Weights of a small transformer language model.
Architecture: rotary positions, untied embeddings, normalized queries and keys.
Training: a variant of Adam for these matrices, 3877 steps.
Each number is 200 + 40 x the weight over its row's rms, rounded and kept within 0 to 999. Layers, rows and columns count from 0. The size before them is the row's rms in percent of the matrix's.

# layer 13 attention query, 160x160, rms 0.161, rows 0-31, columns 80-119
086,233,210,196,168,143,202,153,233,235,161,233,220,213,251,168,248,124,227,194,173,298,241,188,209,222,189,243,221,217,209,290,172,250,199,262,200,167,174,166,220
093,193,184,181,239,201,186,284,192,191,237,189,168,177,233,172,191,200,219,210,237,165,202,259,204,189,191,129,167,209,216,147,243,158,150,141,209,201,242,193,227
079,182,256,280,215,184,175,172,216,190,217,197,227,197,195,188,164,150,226,167,169,231,177,256,136,161,150,203,167,223,158,254,207,231,181,196,151,219,151,159,202
080,184,156,158,228,242,249,218,238,173,174,207,216,247,249,128,190,257,233,169,238,237,242,257,173,183,216,285,239,187,215,189,242,108,141,256,193,126,178,212,223
088,164,217,230,265,219,200,171,190,156,201,126,216,203,154,265,166,196,242,175,172,207,127,304,141,157,295,259,150,178,159,256,218,209,245,218,163,225,130,169,196
126,213,204,233,171,162,185,128,216,255,185,162,203,196,208,249,187,139,153,176,218,285,164,196,160,194,133,212,165,215,172,266,142,259,211,209,194,273,179,196,186
089,182,219,182,192,153,174,259,177,212,214,172,148,217,186,199,190,176,186,240,251,146,234,180,191,184,162,181,55,284,159,196,193,266,242,133,175,216,243,215,201
090,264,169,212,172,128,177,223,285,201,205,168,221,194,207,232,141,199,251,180,189,174,181,193,251,193,199,199,183,167,269,206,228,293,191,192,229,224,202,189,253
089,242,241,166,220,178,174,219,195,140,165,227,189,214,253,228,227,150,258,193,217,84,230,167,211,239,269,154,141,149,211,228,252,244,197,244,212,267,210,194,200
083,188,228,227,197,189,200,168,205,159,194,189,211,242,180,175,147,231,191,194,215,294,188,268,123,215,207,199,268,252,188,274,118,148,183,243,178,185,139,160,211
090,167,195,230,189,215,216,164,199,200,173,152,236,214,162,238,180,177,159,211,151,254,179,223,143,218,211,248,224,212,209,269,97,235,229,253,190,230,148,207,159
089,219,149,161,222,201,200,248,192,206,201,225,189,202,255,197,233,258,184,245,224,138,244,148,222,195,207,170,284,210,205,114,245,177,161,198,198,127,249,245,225
080,227,157,208,219,215,271,197,217,210,184,191,220,200,230,143,213,196,181,175,181,236,220,214,196,200,209,284,272,193,160,203,287,151,130,314,165,154,177,214,211
073,134,233,154,201,240,210,210,157,248,171,190,239,194,183,118,146,284,229,195,192,248,159,196,225,242,223,270,263,204,218,163,167,183,222,235,217,170,203,123,172
086,241,145,198,244,134,174,191,189,148,156,164,214,147,107,220,173,182,209,188,227,137,236,180,228,156,250,173,216,173,196,181,242,133,222,232,269,246,231,260,195
086,200,189,200,137,176,176,152,141,135,272,246,167,195,260,286,233,211,181,185,224,149,213,138,217,292,169,186,130,153,143,215,200,194,205,181,284,216,213,203,231
095,313,207,213,152,175,195,284,197,182,231,243,237,212,185,266,247,121,252,211,201,198,125,121,217,231,154,181,212,235,190,246,200,189,212,260,137,158,152,158,158
097,216,214,204,130,198,184,213,150,241,122,227,196,162,189,212,187,198,160,212,258,181,275,126,201,142,186,164,184,172,234,220,126,96,206,168,243,281,298,207,135
088,244,224,213,170,140,206,203,178,179,217,229,219,147,219,260,269,173,157,109,185,116,295,103,255,187,187,231,187,224,176,163,233,257,189,228,258,209,195,222,220
084,211,184,260,219,125,198,198,186,236,141,212,230,216,218,208,177,234,222,235,219,118,167,177,176,148,203,175,249,183,245,243,203,137,239,226,169,240,238,140,161
087,203,185,193,176,205,179,173,205,191,204,185,249,156,153,136,186,147,171,218,203,199,200,227,188,266,159,153,113,216,256,226,212,125,198,158,166,172,151,225,192
090,229,180,145,161,233,144,178,171,190,157,155,237,224,269,244,169,208,228,153,249,213,119,227,221,192,278,273,194,198,285,204,173,166,192,223,257,146,163,196,240
095,242,209,214,232,230,236,230,242,211,187,181,209,143,216,150,246,202,188,187,287,210,208,156,168,176,211,161,155,200,228,194,272,254,185,167,194,186,282,184,128
082,199,194,170,244,153,221,200,182,211,215,229,192,206,139,186,174,236,170,177,127,126,119,199,239,155,271,187,206,137,216,227,160,200,165,246,153,202,242,292,191
090,180,146,226,234,237,165,206,234,271,169,212,162,194,109,186,173,229,199,179,166,234,265,237,130,106,155,191,157,234,177,199,152,132,226,143,268,194,223,245,216
090,163,168,215,180,151,256,164,235,200,211,176,206,238,180,231,231,192,185,176,195,292,192,162,226,139,198,169,200,171,230,209,248,266,146,191,142,274,234,268,168
085,179,162,142,247,113,216,180,145,157,271,235,197,154,183,213,204,205,222,189,171,150,153,257,194,190,181,178,181,224,145,96,219,200,203,226,199,254,232,251,173
097,119,178,226,198,143,180,242,147,190,191,241,239,234,271,210,181,179,204,157,194,195,209,149,170,193,183,277,212,261,165,251,238,156,237,192,252,230,269,150,147
082,180,184,264,120,175,191,164,215,224,216,227,203,231,217,227,172,223,206,239,221,230,253,196,222,255,201,194,199,212,214,224,136,263,173,115,117,151,165,177,261
095,127,235,167,188,256,202,97,273,166,176,151,168,201,185,243,247,200,266,156,264,211,190,177,206,93,209,246,164,115,167,206,234,224,172,156,201,143,241,238,149
087,186,201,221,230,104,220,258,217,196,234,351,228,212,204,176,195,169,311,110,211,151,146,261,154,189,213,224,180,154,193,195,259,159,188,211,207,231,202,177,162
089,202,168,173,234,134,261,341,294,184,190,273,172,175,210,223,217,239,216,209,201,223,183,237,211,231,239,145,165,232,227,162,187,271,210,187,176,164,221,166,162
# layer 13 attention key, 160x160, rms 0.138, rows 0-31, columns 80-119
097,179,209,172,201,266,159,223,150,120,243,200,204,226,159,156,161,139,199,216,164,172,156,161,169,200,272,280,225,204,167,212,210,89,300,236,213,232,202,197,158
094,214,191,202,272,238,254,147,195,215,203,204,205,246,228,201,243,193,216,207,171,179,229,186,300,218,219,194,152,250,196,110,190,278,172,252,181,153,186,246,257
106,154,224,187,145,223,109,213,255,213,212,196,162,173,168,243,173,275,137,237,219,245,211,201,183,173,193,214,227,208,274,229,196,202,245,142,187,187,225,107,173
124,248,196,201,180,186,254,238,123,209,209,192,234,223,196,184,212,130,234,160,137,128,172,196,217,264,192,167,185,139,129,200,186,225,178,279,244,274,212,290,223
110,194,161,162,206,200,223,295,198,172,227,128,225,219,219,244,242,184,169,204,236,251,236,230,245,129,250,212,229,256,241,227,173,196,190,196,126,229,250,151,203
073,166,142,145,252,272,228,245,244,226,155,161,109,236,213,223,211,257,169,202,201,231,176,234,235,225,258,250,167,227,216,222,236,169,185,233,163,135,178,145,176
111,175,129,203,128,170,189,126,227,159,261,168,169,197,157,211,131,208,250,205,200,203,202,208,197,176,235,138,241,198,223,176,132,104,246,278,207,175,205,186,187
104,181,205,184,233,186,255,195,238,204,181,195,245,117,152,129,212,213,270,237,134,180,186,204,210,210,209,175,263,179,234,158,186,258,182,211,297,136,188,208,188
093,235,216,226,208,190,225,227,191,236,203,166,243,176,147,218,192,158,177,196,158,207,147,177,113,257,182,246,211,160,204,271,184,133,224,154,193,213,258,206,177
096,182,184,202,203,278,157,189,196,179,211,205,180,202,168,187,178,183,179,342,184,250,229,153,174,165,161,284,190,242,274,198,235,119,255,193,192,136,233,230,185
101,184,141,195,201,170,173,280,229,212,188,215,231,240,306,180,253,212,133,190,269,263,252,223,223,197,190,192,236,206,235,237,174,243,103,150,173,176,210,130,249
088,241,248,252,175,167,187,191,187,149,206,245,261,182,213,162,213,177,227,209,183,160,230,148,175,196,124,149,178,133,196,162,182,205,252,177,241,268,216,252,208
137,233,195,245,162,196,207,250,194,178,190,212,274,212,242,174,223,167,201,173,172,170,165,150,168,237,168,198,166,113,153,220,211,234,201,201,241,221,202,280,146
161,227,224,185,232,199,244,172,171,187,187,212,214,212,171,181,196,176,259,204,172,133,145,197,241,238,226,198,194,123,191,149,233,149,211,247,219,192,179,266,180
110,218,301,195,188,141,189,153,163,173,193,182,225,218,150,242,209,203,283,134,200,199,143,168,194,162,204,125,204,186,158,136,178,251,206,239,226,169,137,193,173
096,199,159,152,222,243,201,129,238,230,256,257,135,175,195,212,132,196,227,186,248,225,204,277,195,206,212,256,199,221,291,156,168,188,231,207,236,176,191,125,196
101,156,201,223,247,241,187,303,181,199,203,248,160,219,184,150,235,168,185,175,231,167,176,186,199,189,163,193,216,277,157,195,271,184,299,205,201,122,183,223,257
103,250,185,206,212,188,204,218,277,166,174,146,138,327,174,271,248,204,202,193,246,220,191,217,152,152,236,187,181,276,211,205,172,191,169,198,198,190,165,168,235
107,219,164,187,186,194,200,188,200,157,151,173,123,242,221,204,111,212,189,196,213,182,203,184,154,197,169,230,128,179,170,226,167,205,161,224,225,251,199,218,197
101,192,226,238,218,165,175,188,259,265,200,213,193,206,154,212,159,171,273,191,243,214,223,213,253,193,156,195,204,260,193,243,251,196,215,160,222,119,189,173,204
106,178,138,217,154,231,188,200,212,229,268,193,151,213,239,254,212,285,199,180,196,254,208,210,160,123,207,217,252,277,203,144,242,135,245,153,106,180,209,150,234
106,173,256,254,285,152,199,200,177,252,260,183,174,182,222,164,143,163,175,227,164,191,192,122,241,213,205,189,176,201,202,205,307,291,266,278,245,333,255,214,192
122,216,231,198,185,230,180,192,296,232,130,187,193,195,185,189,180,245,182,251,210,207,275,301,217,131,224,191,152,184,242,218,160,137,180,217,149,167,164,213,228
117,190,277,203,185,183,186,269,218,237,258,160,241,186,205,132,215,231,191,210,177,169,176,188,214,270,177,222,180,134,130,193,307,188,202,272,240,158,172,245,123
101,153,164,209,259,208,132,231,196,200,207,198,111,208,276,173,209,186,183,253,207,197,267,256,132,198,198,217,189,159,208,212,159,236,152,185,145,194,221,145,196
096,176,183,205,183,176,197,234,249,228,178,209,209,145,253,220,274,295,156,234,245,172,233,184,190,251,181,218,176,175,188,273,190,206,125,224,226,169,194,192,141
112,235,208,217,172,220,143,121,196,135,211,169,184,246,220,211,224,226,232,192,230,265,226,171,132,149,232,203,176,226,197,187,167,147,226,199,178,199,119,184,265
109,242,137,221,179,157,140,252,206,202,174,228,113,165,155,243,187,193,243,169,201,250,275,143,203,234,181,228,172,234,232,149,201,275,184,182,196,275,182,161,158
095,175,286,174,169,184,229,179,188,222,132,187,215,215,220,166,177,209,247,240,196,131,163,232,205,213,181,192,166,239,168,129,187,146,172,205,241,229,219,192,196
111,205,291,236,205,210,214,205,169,230,190,176,210,223,210,258,154,147,212,282,216,157,175,232,177,159,241,139,157,227,191,255,200,127,175,191,170,209,126,246,173
102,187,139,205,218,173,189,225,196,174,127,172,237,213,116,200,190,190,196,220,213,197,204,280,261,141,256,105,229,205,236,263,197,259,204,179,241,146,207,137,167
097,216,268,215,291,204,144,217,165,184,189,183,225,160,186,171,175,269,244,175,184,200,172,245,240,197,178,165,163,235,170,249,269,228,192,254,256,217,177,275,207
# layer 13 attention value, 160x160, rms 0.11, rows 0-8, columns 80-119
145,268,119,178,164,169,198,195,182,229,165,184,210,176,143,156,173,212,185,130,239,260,176,217,232,139,146,200,193,200,161,202,176,174,220,178,131,209,201,197,140
129,220,170,171,122,181,206,209,232,186,120,185,187,216,158,162,152,258,186,166,199,246,120,169,202,128,125,168,180,203,238,188,114,191,233,188,161,229,218,230,184
143,168,259,207,256,200,241,221,213,191,203,181,145,213,194,220,202,145,266,301,142,217,176,179,170,252,259,119,169,246,191,219,196,174,233,262,241,203,298,216,308
144,101,136,223,160,216,234,206,190,241,247,221,187,258,112,213,279,247,192,137,181,195,170,221,237,175,118,247,181,161,307,151,268,223,202,198,197,171,153,173,276
138,213,214,159,156,210,226,167,120,139,162,191,260,165,195,171,174,272,197,122,266,197,224,208,257,188,170,226,211,208,197,178,219,172,226,181,180,204,144,242,192
138,133,124,138,178,138,182,107,265,152,163,221,216,228,112,150,230,239,184,158,215,163,245,238,222,141,99,188,201,165,210,176,185,229,191,192,181,240,165,173,168
155,244,178,151,171,181,226,170,107,221,228,178,223,204,200,183,295,238,168,204,179,232,126,173,269,135,221,189,241,225,139,191,246,156,267,221,160,221,236,216,198
150,217,238,156,153,173,117,140,264,319,221,210,225,160,170,199,168,265,188,147,171,173,210,188,151,215,141,233,201,218,180,169,181,166,243,165,160,208,194,201,264
154,221,211,271,206,225,175,238,179,285,183,137,224,180,207,199,155,210,161,165,199,189,172,208,128,107,235,258,132,144,174,213,206,211,123,165,167,230,125,172,150
# layer 13 attention output (transposed), 160x160, rms 0.177, rows 0-7, columns 80-119
145,174,159,176,150,198,231,181,145,228,208,142,123,188,173,305,187,160,182,223,204,178,247,221,253,145,267,103,213,154,229,180,206,156,175,141,124,208,269,197,236
134,179,211,183,129,202,178,112,171,216,146,184,170,244,166,277,228,210,178,246,135,215,246,171,215,191,228,133,232,216,201,150,138,165,235,157,172,173,292,210,151
146,199,199,180,283,263,209,296,217,216,126,234,236,202,174,165,182,195,255,169,240,217,219,179,183,174,148,139,230,192,161,271,121,210,230,229,204,260,260,203,212
154,203,177,207,135,118,177,140,196,204,229,134,206,226,254,240,184,159,202,195,199,212,101,160,213,253,196,239,209,194,220,193,213,235,168,260,191,210,118,200,169
145,188,183,208,206,202,200,130,201,129,220,220,213,246,223,198,251,195,192,218,222,228,242,219,145,169,220,243,206,176,245,193,211,159,209,157,199,354,176,208,157
137,202,228,210,176,173,122,160,188,206,220,211,219,214,189,175,237,187,188,221,147,190,168,219,192,257,193,198,190,187,226,214,217,198,227,282,217,255,156,140,218
138,200,235,170,205,207,228,171,181,168,206,208,230,233,189,112,206,253,210,150,192,207,189,238,169,200,298,295,172,192,188,165,170,102,213,162,227,267,183,183,143
117,313,172,205,167,201,164,172,205,228,186,131,207,192,211,260,209,222,169,240,141,124,188,180,204,209,235,217,201,217,270,162,260,183,232,194,197,203,210,179,251